python train.py --hidden_size=64 --num_key_value_heads=3 --hidden_act="gelu" --init_std_down=0.0128 --lr_head=0.0123 --max_grad_norm=1.0 --decay_fraction=0.775 --batch_tokens=[16384, 32768] --max_steps=4453
Each number is 128 + 32 x the weight over its row's rms, rounded and kept within 0 to 255. Layers, rows and columns count from 0. Numbers have three digits each. The size before them is the row's rms in percent of the matrix's.

# layer 5 attention query, 96x64, rms 0.163, rows 0-63, columns 0-63
123:159151134102151140104095160161147076117132127106089064127084142167175099150071088082101140141124114118160128092102103152160164160102107149161143148073200137160085131138121106148123153226117153
124:148100128139168178165177198151118099140137119109135127146088056140149159119135148067100195115160059131161138146121070139082148104085164077179122113074131128125114122149133120098130124094177113
133:144124126058103098099170093131122140117117130120143131111125133129148091176192139130145138167138155152171119184117161083154107137065069169172138141146115126075092121141078153148075124187098050
125:171123176137162152114062136105127094164150098161127104180126075146134128092142075094121052101135220196122112187120126158114133140096119119135150164104101097127115145120108079179125123127141091
124:164178125130106121095162111102134174074112074104119172193111114115173164080064109122179168073096125122097127130128162114171207060156089146133141145136110120142131123150156122128148162112094156
129:154121116191185128149094102176088151138118131141163142148079096095114071127180165125169104127102126146100156117153180135081096124118123125097168105120125108147138084066181171203094080117121092
120:133157139077182101091110133140096091149092131141072127133094105121156088140108138149174068090118161100137121167061188160068172122151081125117137141184177149125179109111134136123156111129173076
133:146145108166128115121173169119177168109168099115130124120108138102096147170104103126069029115121148040111145162075113170163099163120150124158127126173093168163124131095127170099093093140139160
130:141140134095125113152147090100101147081138093120176154153127076085143193139166090142113143124089118190148138107179173205183132175108108132109115132135148175097085097111062158123118128089118079
122:160121118098119157116111124068118104119104157130208087155063136174148092144090128066099088216109106098120108183132130119108193120174133136083167144149152106137126136147123120080146102140165154
116:127133140064156146156105151159133124153109121187090148157088137142099057154081115123125107158047141141117129051161157107139177153131115090208148141131147123082180156139138151087099096123125103
127:119111164181130109211105190143118122216132142129167092121133078087172153146143150141104128066115094094142085148082127093143149145112107077115124124124093083136149173135179135102135147163079126
127:159124088153137126189115155153114128087112154144087138135068151219169161150154180127176166094105113098137187151108132088145110133115118112041098101151097103119122123137091117069158138113122169
139:160110166155118062121109143123166115159155052096112141137180090144124097160138166168103145065107112131093204116134181067156140169139093119117101151174089142115118101131117076154155156104118169
140:080114158139095153138111118087136125094120199110031119127167147118104140116102101147141161115126120141050124161070149106134181110167171145136097137128133071138129099128162202156103157183128114
131:065124116076120118097139106126145112107148150151156142137151161063191123134161196113135119148144171149118123133138122179153155069053095109141088136146049143104160149127137082148167126119058135
126:125127120101150119086097143133156052116106085129161158113116164085169154144178095169124124214140119138150080146147129076093111189211103126115120135132139088142136140125072092109137113101125192
124:144152175086094169140144084108099124116126139173123170174125179139141094085147114166167157088126125105080131141120130118090133173160083080164168149086056120141144094143102045117139121189117114
126:131138139170142067170153062157096100130124148175158149108147115132155159132125125134115146118107121143068081177097104082118122137097098192164080142176134072144138129059135083130210145155114133
119:127165087099173128100178118139184077135139193152053148129099083142126110129120091152141174138132076096182072158079101147117086151118135101068156100161157101171132105151127140100142152157146151
128:081135084132164105099166115101126142200184121137111156183131158116130205141070062138115160108124125134141129144118118147089157115091090102104132173103094123185102138077186121074141135167126101
114:069185127125110171145118159153161101152125159162094112069121162155178128151146106107075160163135058145112122149149124128094070121108205084147116140147136157164079171107137148135136084108068111
123:095137179183148111151186144166133178116100113179113108081145156145109173153144130098126091188168045087146162123111118169075142080151136128106115115122133116190141128094101085095098086146130111
136:098080095158077138093123081081129172095133162205124107116124106149148139127087138142119115127099085082148160178185123090148154197082149140122127112148121143151057137152100109172159180131120088
129:170108144189105117135148124139147134132073166086139149132156096186114073141097145082149146127141177062149187104093105061131106136160046099126081149130138147119146146102119148117185111117085156
120:111189135120139134119146145130119133166079112094072167093087110153150095129096129122175084092141129162139195171145109135142087125073097076102102179104100106095137181098153117155141199183163119
121:110136071068128175109122152128163128146126159153133132161208128097041150107096201140092138120147126112140162166131075098153142075144121158096099164150110129077158075145155143105114160099093139
125:101109123058040064190118148152177173133128170169078156143127132083109121122139113132136158122154095132095133183182141135120129124141097105129151166049093123112130141143107151119136089113173172
118:108093145143104052144166133100135074072123058154132126193162136111118165121133104112140101108128158092189140151130151125144098098152132105166138061134098133072120098104143120214146161114133174
109:113112066148111079167134180108163128055108114128140117135101098086119130066165137131102166084154161167089228108090163123147107131168126151153136188173144117143119111082100142101113145152136126
122:143101089177058136184125161109161127103155063130143112187108073150143098140115142125130082129174150141080137154126142120183120151149104098178111142089078105095120094169134131155169075186156126
128:139111191134138140074106149121122099166144215136164152172117102118104097102133133142138099150100121122125091175178093133128089081137086143124217113129173124055103139077141114110085126149175126
079:148146099133109122092158145141179095158128114161130137152185054137112101083090135110104150215060124140134130146132119136076195139195125136203149127123151117142075119108114129111135100083124095
089:153136147158091183130099176211122123077105191131122100129096098113129100100121126103137096167083134096086133135132147078134100110149174151167122125130153141086148054133168177057155102157113150
086:154149140088083041090113061105120152132165124082123164121118124225138160122206097096096140168125114123185145150126101124126130122137142121147090103170158132112081141147130158140151149074159116
092:122106085125132150090182116135165129076121070133157128099125144144112145118097140147162102097103152057144153133104192162118163080135128141219100108140147151126145063147146132084158087158069172
084:127152157136126205083108154146091079136118152147174123049145085090144148142189125081183178110112094150158112157136148100135146055132107179085134090105126100147139123138193127116109096111133114
098:124119145149089143129094089147116189104121143132182137159096120174160137097053114119126109124109158104129064096137166072111090174125131154172126088185153168109128174105127055093197122121120123
083:140104194086085154127111084143096090155133105135130149113118115117105126185130101214105098156143072132089146175182145090159153120112097180155134115074060083148158168151150121127147154091126118
079:115131104172192120170124141133113120137195185112139095101139113114124158093073088101147144101104136112082130179173075104195048155105109151133135129104118146152134133084152122130134158156135046
087:082121094128126100104104135146147161114135144215129187118149157119076075088123148094120104178076128094086154133182207120157120112084139183122119121078088129120159089162149129146135151133174142
083:159133133156111136172196131130108068155153121144171129171086113119126165143147120150086122066048147104066144122141165112129161078168111098126133147151097140117153126093193142052129076115149118
079:136166109122125125144106149143150159118143112161102149148150145084137135102115072191100141093126153113099147094199129151085100159083179139141180074130117177121043067110122061149151093148116102
090:104054148151165187082102153116100171135111092169164124158073091154149151140147112133139084139133197149102101197137141086098115151127139110222132124131116149098074108099127106154143104150113149
085:087171123102146161106132145113154193184119087105148121148168130126156169030177085125154109110107095120138159154204172115132125189138145127139101068115108132163129054130108142117128120116122107
073:157177060117130146111121175125078109112136149110086138089128178136123135112156139176170128147119098095177148132100067120149117069176112169073111086146079156167099144094163183185115129126154153
078:126138089134158164142198086075113094083172095146120134153112106106096145158139155088123125188141115142120104147116102195065108208136104097157117140167169106112175111090123175147132115064128115
088:121156114160106109152146134148140183092168149151142134063140128138195126161062178103092090072139099099056121137134163120110146154163119194149087185128129137115093136063121144110143151099097100
068:141139126109229133124079146100167142073116073102072150139099111094137147125156160155075168217144159131106134117110112115141109071167108140165104098131169156145172161103105134144127175119109123
085:137092130160168127155125093146135167143131127042116104097137076130156107131121141142100167102146146198134127105111148119107110086097153125138061150136072210087165165130167132102176097119178178
082:083115059148097090158070123153066116160117092110149145179158094058146105165136096140175139172072107135157124091084135147134108136185085162109154154115086126162173110159126172129139134141108144
081:119135133151182094100147144143125088164092117126150112106085156170125130090112145065124153142165128165108068096114093160119113159106151159180111083100129156081047051146126175101181140128164120
081:093122077139151171112117094131148105149082176096103110098104143106084166179129127111163129119138085143100080125159091180107191117106135060121092080174117147120144173138147117206128177168148108
082:154098162182152157056186142133095183158142080123109145099145123110125104144129087108136094152091122121085134147102186127181098134112097158066161152144093100116129171201127095134088118137136067
084:173178080086113166131189169112140104154106071118144114124141151076126071112133093157130167143154081149134097155107126154085191053127138110115158104136109064116122166176106122138160186135131134
096:170133069093149180072138217212156103148129152137138154095093064167100168136126132165117102069118109127074127089128169111124114143123122113113112141106151150128100144157098120129127164116184165
082:135119108120135128165184148139105062116095138183131160156123116052142145113078100150110120199082160175125116149108152117137133122073103073189146117093114135194110086182105133100113150098120159
093:117144145072130190116130105121182147084112127176121182154112117181144128133142084151093132113111166119088075109146153164170133110138084117161136184164098147135021147158133141119141098133063125
091:148092168130125139178094105109089176125132129109088133165197080102059127135122157108135138148152147088151083048105122172141124065166161086144111144085125083147115141155186115154098107118171127
086:119089105089111158112134126111144165105071110166122125138098169101075162137103162175148187108152112145149209161129105115195132091134112149116090149198121156171105128091101105135178057137139113
097:174129112159066183096205106163098125123100106122104085142146116187140152179145132115185122122141164165115129123118129161114087108078058177167143110145101127168146090094098150077144134126160171
077:182080131054116151184128139086141085100164108115087112161132161118150145160164122114136101141054164107098074121110192111120154157089078145172150180143127145184102139115117112080122149134162138
073:152113145094167099118145102094122128174171106164125100150123116128152173123141119156184150168126142045160142097165108094160155122140173139088149095075152148160070149145032095112186107120127123
089:096121135138123126169116093138163088127130101070157129135128105194152098155100122117094176176132147101121151110170110083112091153139191146209127181135079117172085125118127170107160094106061087
# layer 5 attention key, 96x64, rms 0.156, rows 0-63, columns 0-63
118:137197072115099134155140076172140100155068073044126148137077099110183138122103119095144106155146136140124194142131118121113123146178169083123149137107142120136097178142135114057127120140172153
119:101130140140057126162121154117158115145037112133094174140096115094136168146140142130147130133130146143082072109148124211149128088066118079104154130118200139145139125161129136108207133115157093
129:092088118146206142086162100153161116103116132109139129094150158143123051124150115119151121190129080162104145168121132160147109179163120076083131154119114120080069179101191108135133162161126080
118:103117133169114121111164129103128120160107174083152132212077119123137126117109082152136086107125102159161074139166129099106150127096158132141158062068132158104133124136127136129100164248144100
114:135158132127112182174191111079122114062150149124117183159143056117126140122079119116107069154121207117149129130128163168113168153187081143151100113124133150109144091095106116124141134054119146
126:080114175162150155128105147083128158151184149145137140074098198144136101141163107120162186125081123142194128101108212104113113100120076153110086106084121120143152098138134170083123121144168090
117:145138126154142092098146062156137191107135143117175164080081118129085119091150138085099105124098151164164090137116184142113164136099098137130179155134097126085159104066103103119099124210139185
124:130127118127148103101179142182070124139138094174074077086121095155059128124138113114140088146105189073132137147195145111153094092144154182183164144148178129103099122162143087125146127156094133
125:174100129118183116069078157098124166075076154109084122140119117100133086158110124109129124167175123205187119138185158149120093126135120157167153079178096117104117103105145101123153153073112089
116:141106080137139090131157098080107135170131139092126160102095079150216141117097122177049134163109136093095159151111158131138165115094073164117167108124133137115165186119166084125150087157133179
110:125188108102112116126099093141206215160139164103162133117082138132122054093141128180102133122188150115112175094127193154142141100113110122102131133128134137126094086139192083078105125125124132
125:108126156145108111131149163127119101167105087117151130168115127148138104079149108127118129160097154185079154148133124066149078117060098127118109195152067203157122103157100165110208096129110158
125:123064153139089128131134091112130114089109090131190147081115097149140150127131198110144166133136125064136133129115118074108136159083087112164163108148132125095157077166141175126190179054165154
122:135135133165114124096129108092178163097125061170191131183160094144119148100136144129170094128165207149135177079123131061147083111109122152127113097122093111083069144143100160177138091103122127
132:111174147098136165180094089109129176136173134128075113091144114091142168078139160134128097120097106132074142180118079067173117135192153152135157195085088125128132086091098137141141184132123120
125:098155090111139138123148109080096101106072158167161109173126173142088077073165125076121160105162078147175098161120109182126170148121142097168090153111114140118162197108137115175171131116079113
124:122093055128155069099137126142143110161145092163164092111165170152142122123099098172108174145194145165061114158152125119133165090129095083162145063142099116142144142134061125148078138116168159
118:123131122089142089170083113190167115131099156160166227141117128183130132124087109112139117159140114117140128180067158084162171115086115143124098137036132132124102111118103143151112182112093123
130:124136124192145073112122116118115064067129135153165142123181177148193121066154111124148080095102128117155135199146166111099101087132119087093173157131093148144176123133091128194129109106127122
111:174140129143118110101108109168142074106108074115127146093129185110053173120129160146080138119107119094149177168134092114143177131122065152097175158159131123088094189126082145069121177155148128
128:119127151170074067173165154145121115114102112114119158134148080111125164129138107158129127094095145126179102187201125119150179106121132132132084187165051155176110110103128080098157151127094078
111:155120081128098079087145109101121108121106126159105120146171160077157159117144131095124193116136106115080156149121117148191131152090131117167146196109139070185121129201116122052126165119088091
118:161134070188123095143160142147100167189085128153085142065127147087100146133164130158183127128090103067109092180107175136148102121100135107179099142157131119108143105161119145130087096064158164
132:159155108113136117147137122073114091105138171068134181137146158187119196162158122138107097157129103089105167125134087130123084157096131189112135164118095053085107139171151079194146126113128093
122:087129172133123176140144082158164089080149099145099140143139109193147123120094208109183156066123144098122142142061125181134098099095119136129144100147093152057129138173156136116097107139151174
118:062147114171136111129152099132132111139115097147118144170121109076109111171188167081165098098161155137152111135070116068108177184090125112098149122158112166088135102170152058127145175161136083
113:136195167103125110135150161095162112087161162160080114137141081097101106116143123176140170125073122124090107083121046097138169096142140096117116148168145080077157191097144147150166156110126170
115:184128145078158065127096125079110169120106047188147172152088135151155118157178111202110113169128150110106122117132100132138167156170125114155083158093092188110117084122125106117116144133116091
118:122154118143125192077167117156083123110146180140103144134133118178073131096135135140190130174172146109167064129154025153106124109108118130104140069064122145172161121130083119140122107127136130
104:170162122159198157133141095112179136087127100166123141121094127115151143163139171098112152092099198126116075153166096087188066089184098082163132110106147109110099082110159168145147115125104122
122:077121156159133166120123125099140115147106107120094130148078138202179131108186116104130083164119203084077127155147092116104138109106185179167126059062150157102128128127152137126127165121082130
121:168152115125155166140097156127113138148156119137138119110141075176108108159143064153109156154096075149129084143105141119087196120109086142034164104110104130101135144190172162090118099190142093
082:156170117094128184159235086113091142083105162123099177135130138147091159067103196110124096106175127114114112074178152144160134143112138114087089128114133155142086100122127156146166109131107100
092:147126138140153122184119183090105154086131092186104093164137112082097136127167141089137114147149167075132137105130132118172110082111146150133170132124137102205188113120138158115045095156078181
085:138109205104142204096136104124107128174108153144161132124138174163138091116090134067121154115177143170072138104105106098098135156086120053152185109120095156098102164118142123156116078142085155
090:119124169159182136119170178127099116083116155155085187168182118164109102117098121133173093103189179098157066113116171148150127048118137121113161061135132086091128141114108093137123126123154117
090:135098132079122111192131143158054156152179099102092130128147140107096179131148119149122099100094108118136076122094161188116185116152078092126175146112091108150147091128119182054086162151134141
103:126122097166146142115122139106080047129162169118151101141137135253152130141146121059120132119133163114147106097137077168113139145129168194136097082082089118155105124104110144150127145091099147
097:138118155106097088102080091114132160166123110163132103154183112086193066109152123134135085162106179152089139136216181145114111137103147126120125144148049156146133100149151091103126162069118130
081:095142132156099067142105126151115146096166163054105106120136142112115152179189130120127086107093114072123110111117090109136037210087145129164135120133118174172174110115170135134143137176144131
081:095114111133158131083177125089156106163174171180078051145133124106101124132136176187140047115160138051150155135121114136155128084101140123157126138133122107110142111125163158186109105067119149
092:111101136125133099140148134074096181097119000118145171136128108121151154147164155133122088131117179127127174145149145105168123120136108141101156109169062110121144136097107106139168144093074196
083:084125078128172141026153122070149118084143140182131162107162097132136174161147107126146105103140152118196148125140083155148080142169136114141125101072134168189103154142127099106127084163129111
102:083118090144155199122118122092135138099156188149140106159083150163085096136168136141181140155128138124175078139143115195093125127075100131120148027090105110119158141166126120171107141155120092
084:147127171172133148110172133120154129091107150169139079151126085157084184142170109159132127133154178092148137125148090142058071155113136081150168085049136088117109111150088141150099081142176101
077:117112137077096147121123087150151137106113181098120152118133151097106126130138124162128152056113143094134133145069116084186148110102147142079186183149090149179151151158113144073042135186164134
087:122139148135111159114168106154064181156122190090115192122086109126104130120144124102103210140100084132133101145172124185160137082127118150098105085081164094104176145124171057146118117102137136
085:132170140200187060124150086114082142116099108134180119109094154133160118116114137102083090066110203126140115115146170119193112111140170147147121134165128136100151099181126153151156103102073097
074:105152150101129163131066122141130092141206125159159159184066145136085082091111148174144171041153103137131115137138113048126114106151159120124158150070151125144144118155144070136108133138130153
089:103106135130128095145079175138121152160170090112161140152114118195133084136148183104162149088159172124174174140111079094122111101155072132079116132142117136112084120085180172165151104150111049
084:180114120149073176198123164130182092101135126120179105118092055093119186141136117124143135130108175104167128116136144073168142119145078110142135219129079087136131126141130111096134129074121126
082:119169148151155142101143112073064094105173147086123112117118135096162117122141169099175104144157052147178107100081113174073128141153111102104126110132161169113161161104186134191076112163158126
082:110168096043124144106067133130123114184152148084129144088094157109143122144136123133117142119124065179116108141112127166143192145114149131069197104130151078148115107125181085124139182141193136
081:128101098171168127121137112129099147116108150092090070136117163146082150112142139180144102146118170129099105152123171115143151199130067115211114179110092096100112099064120141114183194160110132
089:145195116110159072113131081120153158136105148161102204121143089100217118131114117159122123093112117140111152127170139120130176100137084089105099225166141132138097087114101087130154110154152106
097:125141106105116056104183149038135109103130042138113167132117142127101102111147138152134139129099157149159165110146091172174155120081080177153169115148108123143076127152169141080133171100164136
082:131197080135176169107131126144125107095119124167149154155140080061113137101174144177154107164138155114101189115133158117167077106123072131159079088155080140102130080167140110181140114087158142
093:071124102120129157059164121082135122032176154149146135151139113171119104104078099094124108172108175153120110168154126127154149082139146151153109128081149106079121078107176179188115131120117137
090:085162136106087147198079132150159168173150145125145116139132125152102102145080102155110110150137083080124124086141135129128159159123140128053065135111153116060130218122153169084170118144153126
089:146123104097085074131113128142146170092128139149098103139136138195128108126132122173128153124199201214136132079126130074174120102207146089093115105132099173125109115125130101157092136127174156
099:148107112105110116101146114131119132085089149050147140123157121163158116080144151136193126155111175075172119101086199114129191125118062135156110055116157079138136162168166104125100142155110140
083:127126109147141054137098123111151133091148106143175141160122109092143163103159167134099137177106173095081063147115183078143153138098107100233117104162140157096084112121117097143166136086128156
073:132128124096088125061143125127154138124119144118134136166129160157136106121126092111121097159134068084159082037147094112076128150199154139160173130107066202160119157113101108100151080110168143
096:110107200095148154155117084158173103109128137157150097170174119129151108120128149060126095106106159158169083064156087097101029139137185138147129126135157113136130144087147157171115111122093103
# layer 5 attention value, 96x64, rms 0.107, rows 0-42, columns 0-63
098:167201129107146156084150108114065138177077124147112074102147145140179107149164088116158126092115107151160104153121115116107131154149070163090142137089219145132175122123121114121189119106097172
102:098105073114138113124164103146077154162199132094166157117182139114168157110130105089119105179106107098137101111175124105107149097125181078114126122167116235079153158119101120132098143156100147
121:087071139179122103122109145114109147135114126160122086206112180135063107140136111145112122120094076090131116167118161130171123059137192119099108190153115136112100169114116134103151145114171207
126:187052071110095148225149093146109114102121163167099109183122103156103121095132156117164117166086157173115182188161092132140126117108087130139143129145101069105135148116112133125137122176119133
102:113116136120089126136117171190197143101142076123099040112181106184152106153113171129115068088123083106164106136152122191127157072130137122143103168125111124135111138143176141121153126067094132
117:222143131195083160079100137111145134103158147119112113077115126188147102150119107154148139098104096164157171130156089094128100092080122077175097162169105120120115165157085133094128157173093120
097:127153153133155106107148105105077107144035143170100171153123083145101079153126165193109149132087134128106110126112124120123159105174153199093113087192133211125134134122121102152123148150083101
116:091127154147112131101134084112157115121145181097091104040096119111108185106172119141106070118120155145097135108119181137098152107084218159136159146138139153097163146082134125173169176153089118
110:122124125175145136143146173157190150101130096195164104070135108158190152100113123135055138125089113155161119118095141155165086089092134130119125099148113110059121147120078080164101121124186178
109:099135106088137158177160159125166168147134114088084129138147146111123108186105116092094151102127129142187078102104130101065146092078155153192102172131133126117107111196087076153177153130075142
101:135108129090092133142153133193091148104071155140166134146112170138168183145111145112080184129084119067141124110098081098070148076134128120205111095136077086157147100132142128104131109171172143
119:068139164090112154079144095130136083116193101220122138113100077120121141161121158083118145138076158188095124194091144132140146090103092132118101122126147136185101112182119156148147126172143130
101:114116162152103143123086073147097128162105132175108161114121142156081138085108197122151154135164093115128122139132104107086112137116153133177050148161194143141142162093142176108154036086136162
103:116069175168148122137168111082131137224107121150140149068181132141119106171122109184084069095146128118123143139093103113151094123076073147136173144088186105129102132114149120168138169127133124
115:187161136130171135196112025180139102151133075146137141095141095168105122150140151115159108094051124121119111089137138122097084061119117132091170102140168138113114129129134168140115182107111115
091:210179138131152185122161197144084166096101174129121090083146165169119110140183124164056115092135126096175149144152064090108151109123145111137106108179136147131104117111145118136115110078112125
127:132136121100136107088151150093141133151136129105134147151140189094103138124046077133119157100138161101094122182120127178129117107115156053207139130079066104104128153147147151160204149123173103
104:147078154134142085121113089069175154112087149154145197178147191102144117149110141169153109127070129142117114112135094131160180093125105130093150115121197132101196126116081139133095159067102143
103:135176128080143128096135109140093126173167114145126162130075094145141131099153074053152102147165147169124160117130116230140144106138128111108056186078128126112153126155133087111133195111114135
103:186099123070130160085125121122126098182124118129066143121142121089136052045129094110141142154137117097128168127108171134128096105092078138209155148129191116130129094119136125173150118159084159
093:158164189153163095188179064134115141109185130167181135147115102088120130135136100097103148118104113133137164045146165100119124110146110121134174138064117064058109134101133162146117114095121120
113:164143152170100114111161126146152100132084123133118134088182141125161075124101182121120097120072091158148126106154231147131140149113096163098138112113110118125074188056156094156164122131102075
116:095074117194099166153156122111186141184117168150117167155113131127118171142104157136100100132044075121166100129176103090158115134122149102082114104200163134165078115128109106124136145078109146
109:095129106211211148164134100150166085123140085141132142104114164102082168112180119137114112128134116146061171104140140166138132151180137084116151140138101108153095176096187061108129108097138129
108:152055150150160133151127182131085156158124085172115164092109095112148200085152093151101063145160138110143144151092105128153074081106120097098121102119168103138160161100190111117155150179106108
112:107118080110165114105163152150092112163085134140148090114120125140088083114155162117130102165049145138113147156099172140208150098117114166181140169127086143163183125105146172174066099090124102
094:140117154101168147105130091106097113148105096130130119107103076075173115100108132129084104174162111172135132144086088171107104142163114180116184178130115177104172069155121195137084101192137098
119:137094193093102170096078115146120119138157135171078138129144157153124116098069195157094067119177113080086130149162107212141132177117141116093113104185095108123131130153126159100123125109172122
098:132092147119136132114063180137131128140167129079115150093121160153121213104041154082117096117169142097151076115133123148115101125095187145160103173097129137069152134145140171085172148160142114
106:157141155114076133168086085178105125150120191132178124096107119134149107161198142113122152114155123137096108141126098119062118125105181072140127094092134114161090131077128112155104180062191160
119:187122103131180115124149105118114109103189113148109160104093131140115055126106100115093112146137106199132140178130160157142111146109124098161186147126159209154177130096059155100095079103118103
107:141152138105162149118133139106094078128106125060137129132155169093110106105095181053111107157067152182133071156162120146119162102158141155132139156083133178049092114129123182121127097119181121
101:097033084107175137166118162148150082188150105134147175190151101091118134132124124175107113134067149095144161092137129136192082140130116091126127133168121155110146141101157178137109144077092105
090:164158143120134162042145136159114107142086078171127181087127098090138115085111127136140126128099115062142135088132154110177156153136121196128140127184136118093177160118139143160124180167065079
104:137161093106026138115160165055155126122174139105148132089103151159153143154099156091147155140129149131129096136067129152140143066129129135141133179149157170104111104210081125099114148175156136
115:150140153106138118191146123206145124149081105072044137144184113118133086105175096163150149151132139160161146126129183108167082148115108128089133079087132097082146136120133117154125075072156134
087:164033097152117130188132117163176115147153167138138073144125186124098125178137136160125107102144109137120202120104116077202098140173107158102087125135161124091091104095121151104120087102129146
105:180167159142158124149135083175065142075046189122101096085126117138122083193136121131093137123168085096143137155085132079132159134110152158111119084158142126198089119106131116108120108130155104
107:178092154123069138123095131150145108189140148150166178212158141124093085117128085085118109153080091082141104162130130139103096121140132164145120165152138116079075098101119132169145072110186162
101:171160111101190094170123187167070119099121093181169144128105145132157104133107108047139078162100108131151071127097096164101153117140151150087135088169150125151126156108192113104127139086104104
104:155196158183117136116110101138078117097109066109148126057095169132139153143163127135113114115173109143116088099135135133100099099168150189092190169114097118122116136100042142169176103140119146
106:100185080164075150120177159106149162100095131136139135111142172174117180105145081146147100156095144128093188061118205115156145125154109123097161119117108097135129138141098098113126082065132071
108:163150108089132122126145112098179130133128190117130142161115101145155065191155127129150139165111116171179138101168115122120095138103064116112169160142206215089090090139073102127118106115106124
# layer 5 attention output (transposed), 96x64, rms 0.149, rows 0-42, columns 0-63
110:115098151182157160179109173186142176124121095162130142133092121117110120093086125065128145123122161109037071154155161145135163074123165123201085102142094148127130102113152130106157131095087136
115:146159183125120094106141100072105119166164125135144131102116139154132084132146091165135075148142135069085061180078132073101140098184107207105162154160107126133097120128161103157159108155154170
135:092135152179147050121157123147141147167122149095119158079217153119106052130173165061132101122158122127134116147116111151090073121130112115112080133118096161096150153095195141153132101153149114
128:147113094104125125047184152162114093112139104093082103049177143120121141129094122104123148124120126097130105068134095158188129152164172173091105147207130125161090148151125134142153192112127149
109:107185134103148092124173105127154154152104158161138176151206121090078110104092123123158182137122083097189102127137145120141102140144118187111139088169118130066149121102167130068077155127083091
125:099045112099211126077127128145055100167164130127162137107166137109117116112173096162127147156113126146149100118121160174136167145147081156125187089148100168147106123115178116112071115075104127
117:147075122119122113139146183085165114159145110118086160201115087126122175105101085117093107095165134098159106143147083153134184104128151062152095162094102145109110100164155130080181143186170155
127:123126102119138119124120107107117112138095141125139153135062080203122122117124159098107052130112139062138129189165103138158157101046094139089201134139113136146156183174166124089130148162144157
132:124137130070157099117109133146125135109108162158095212110111107130095087107106173133178155112110134121159148131099170117069154101228062162056136157111157121128149114141129157122078108125150157
123:079151165153177125134049152122066211152130123210110152132105150147067162096109083158123113074120139120125136123148153147132103142095118138089123125201090086106151136104125101147147155152128108
114:161110105169149124104114070068165134133143035141099104090090170150128124155118145158142123131170136159149203092119148116111143094195148123087137131151115158143136096063106118193134086121098147
125:160125149134142148186131205172132119178126097112143075139106061161093094117144157155156160092140161063146139081081123080159120113122085083079128088122164115107164145114137161103153167091153140
114:145146137172098084167197147148083173145153061099118115158116139130163125134151157089105110205135051107147155086104144154132111128106131127120099132110066178129161088139145136094146090078101173
114:105099124123124106172089158157122177099050139156115098104041145179125126126169138087144153152162102121114060125178124192115078153152127136174150132123160100134120136134127166105086089154174095
127:153087154086172136112147140154121144094143114078102083143096113167094115128114124099119146154171163079119136175057105122165147204147129157137140101123114121077144076115078171087136186191102148
106:049121078117150117125144154094172150148136110126089165159112179093110144090112066159090154193085173161099121162162168148156172091153138148115123144117090139143114099107170159097084077118087126
142:110149067131154092124116129080187141104091137204174141070141162134133144162218171141117159135118062155104129144142124109114110145073082092088118129183172116118136137128092097156146125111119099
116:078090147134092104140126106160104118097099131121067165117120145146160175137118163138116247083195080113138094181120069158124130120165121104140115133077101134136098123167118119149181135123124162
122:134137135068109158131141155166142181115126162161120138094162149169146078157089104169164098111133152050087137097120156101160130134094076093190117090123096129121100175208120078098158137149124109
115:107113085135137140139104167119087165084143157160184121064108177094085157122124144094089104155106137077108138080158099147143135112138152162175116101144144106188204165170104136082133133063105154
095:100118100089138140131104086118121145084154186095079086139071173142114065117114198138144165103080126150130170175089178114129141154117157148111137160141156111105136108168125171110176152180069095
125:133160104112193131098138091106108105101141181110143157169077112097157096148080121054181185118121132119175088114135113189078163156091106143134126183145149139114149099116164148071109165140124089
128:125163154144140104135147175101068193111144085065082136134092072123146113142131107084115139101200125182177098129117113181124087126137123160099123166092111147126085166093181164172092129130146108
126:149198121071120185099166124103136115117119168102079100102135138134155085148152156091187101185123145166119099163067117196113115112068120107133113115105151128119131105188131137151072139186129102
119:140105121140090126112133167113145172107095178148163114067097082172111097169139121071082129208140128107102137092157131122171132134191140164160145120077144144118081127162141136094084076144187097
109:142149095161133075119175127197158067115168151157125116069120168120132167180153156106154132110121124086135122143117088124132115062112149125132082119100101095183191137059148146083120131181112155
087:206051093171097133171125122112114105107110167138167099122117082188148207133138124087147110084122145141142144120146109029149115077154140134154107096147126119156101108139143175134162106110134131
128:123108131105104063177186105102150165096108110066120145169185136130200111143143106148145148175127115114191133076154107108148106120136089143142135126174153142109074132147101152116138098030125132
108:161107125163129077131122076095124185109107142172170122129143100200129132177147129123096099179110088097130219147128147115132088178110089164111139128172099151125058136094103117136122096094173108
115:096138111094103124120115110139141093125099032103117129155113186164183064108156128130168127173186151158127141116148173107160109176118105110151147127068081118107187120137111100152142126135069183
135:116138130107088137145168143146076079082141202140176104126121126120170164084163122127141170167114164119133058162114141134131203092124075150107056085091115119171164111106110133098166147104121140
115:156138087177153109136152103100157094139143145123129133148123120166130167161119117094131175118082134105082167188075102106127071139105093129099036140187098132136107107068175171169164172138133121
096:152125139123113119134172091132096153096067142113090105098131203172160164139106121099161106148184070075145043175103135173074140177114157139116127132064145144153124138113109119149134105168160118
076:115065118145085141161123136081120161155102145127118131163137175205138159103105103132115151172181094151092161088112084156113113084129126128104112105071088186138132148135092160142184098074190147
099:110087174161161114119064144129115081131152113171132150157127129100139103128171168116197160100134136143184116085194081073119056115108130117120195068121160117096153111137113144138111156095161110
095:110124105126125114124112125136134174090131178157168148105107125138109174096106121087047058069098132075154125165158146170109162124117168129138086091173155156141148106072129103162213131149106153
081:102167084086143158064132172137096094103159179129142159166099104116116145120105093094154104123168106163163041136114124166122180163101109125166135090076184102140131153118151073157138166163109114
103:078146099125121165102137139088201137094171115178155169192136109105093128112129113165118118129131191170118152174132133083128142080148106088137065126108112101092140140129106084182158130091059161
097:140159138133126120156129120187146141120089090126161107107104131080160160145095155063127128087147117163138138038109134175172052147100170061170127158131102105143117158098138096169174162124111092
103:127130127075079137146140071083175114070124115105114129157195144130133174120105141194139119147160145144069179156127128044211134128118137130151118141114104116137080127146081150155181124115100121
095:115175119148147180133112141100197092139100155142098092128106077141058134126122104131116190098106122124112162139124057135154144060115168104110177068177124126074135146134140159090163140114170164
104:107055120067140125190080113157140133119123215084102110161119099132128093138126134118125195081139130135150081131149079125122150135100144093102090129158149135088165174092125191125154166176145147
104:041123181183111145166094166167087138139166124168121151085137135118115149131118078097132104106113114064096084175143112083137115086128181121128104170136083087168132104133175150147137184158117149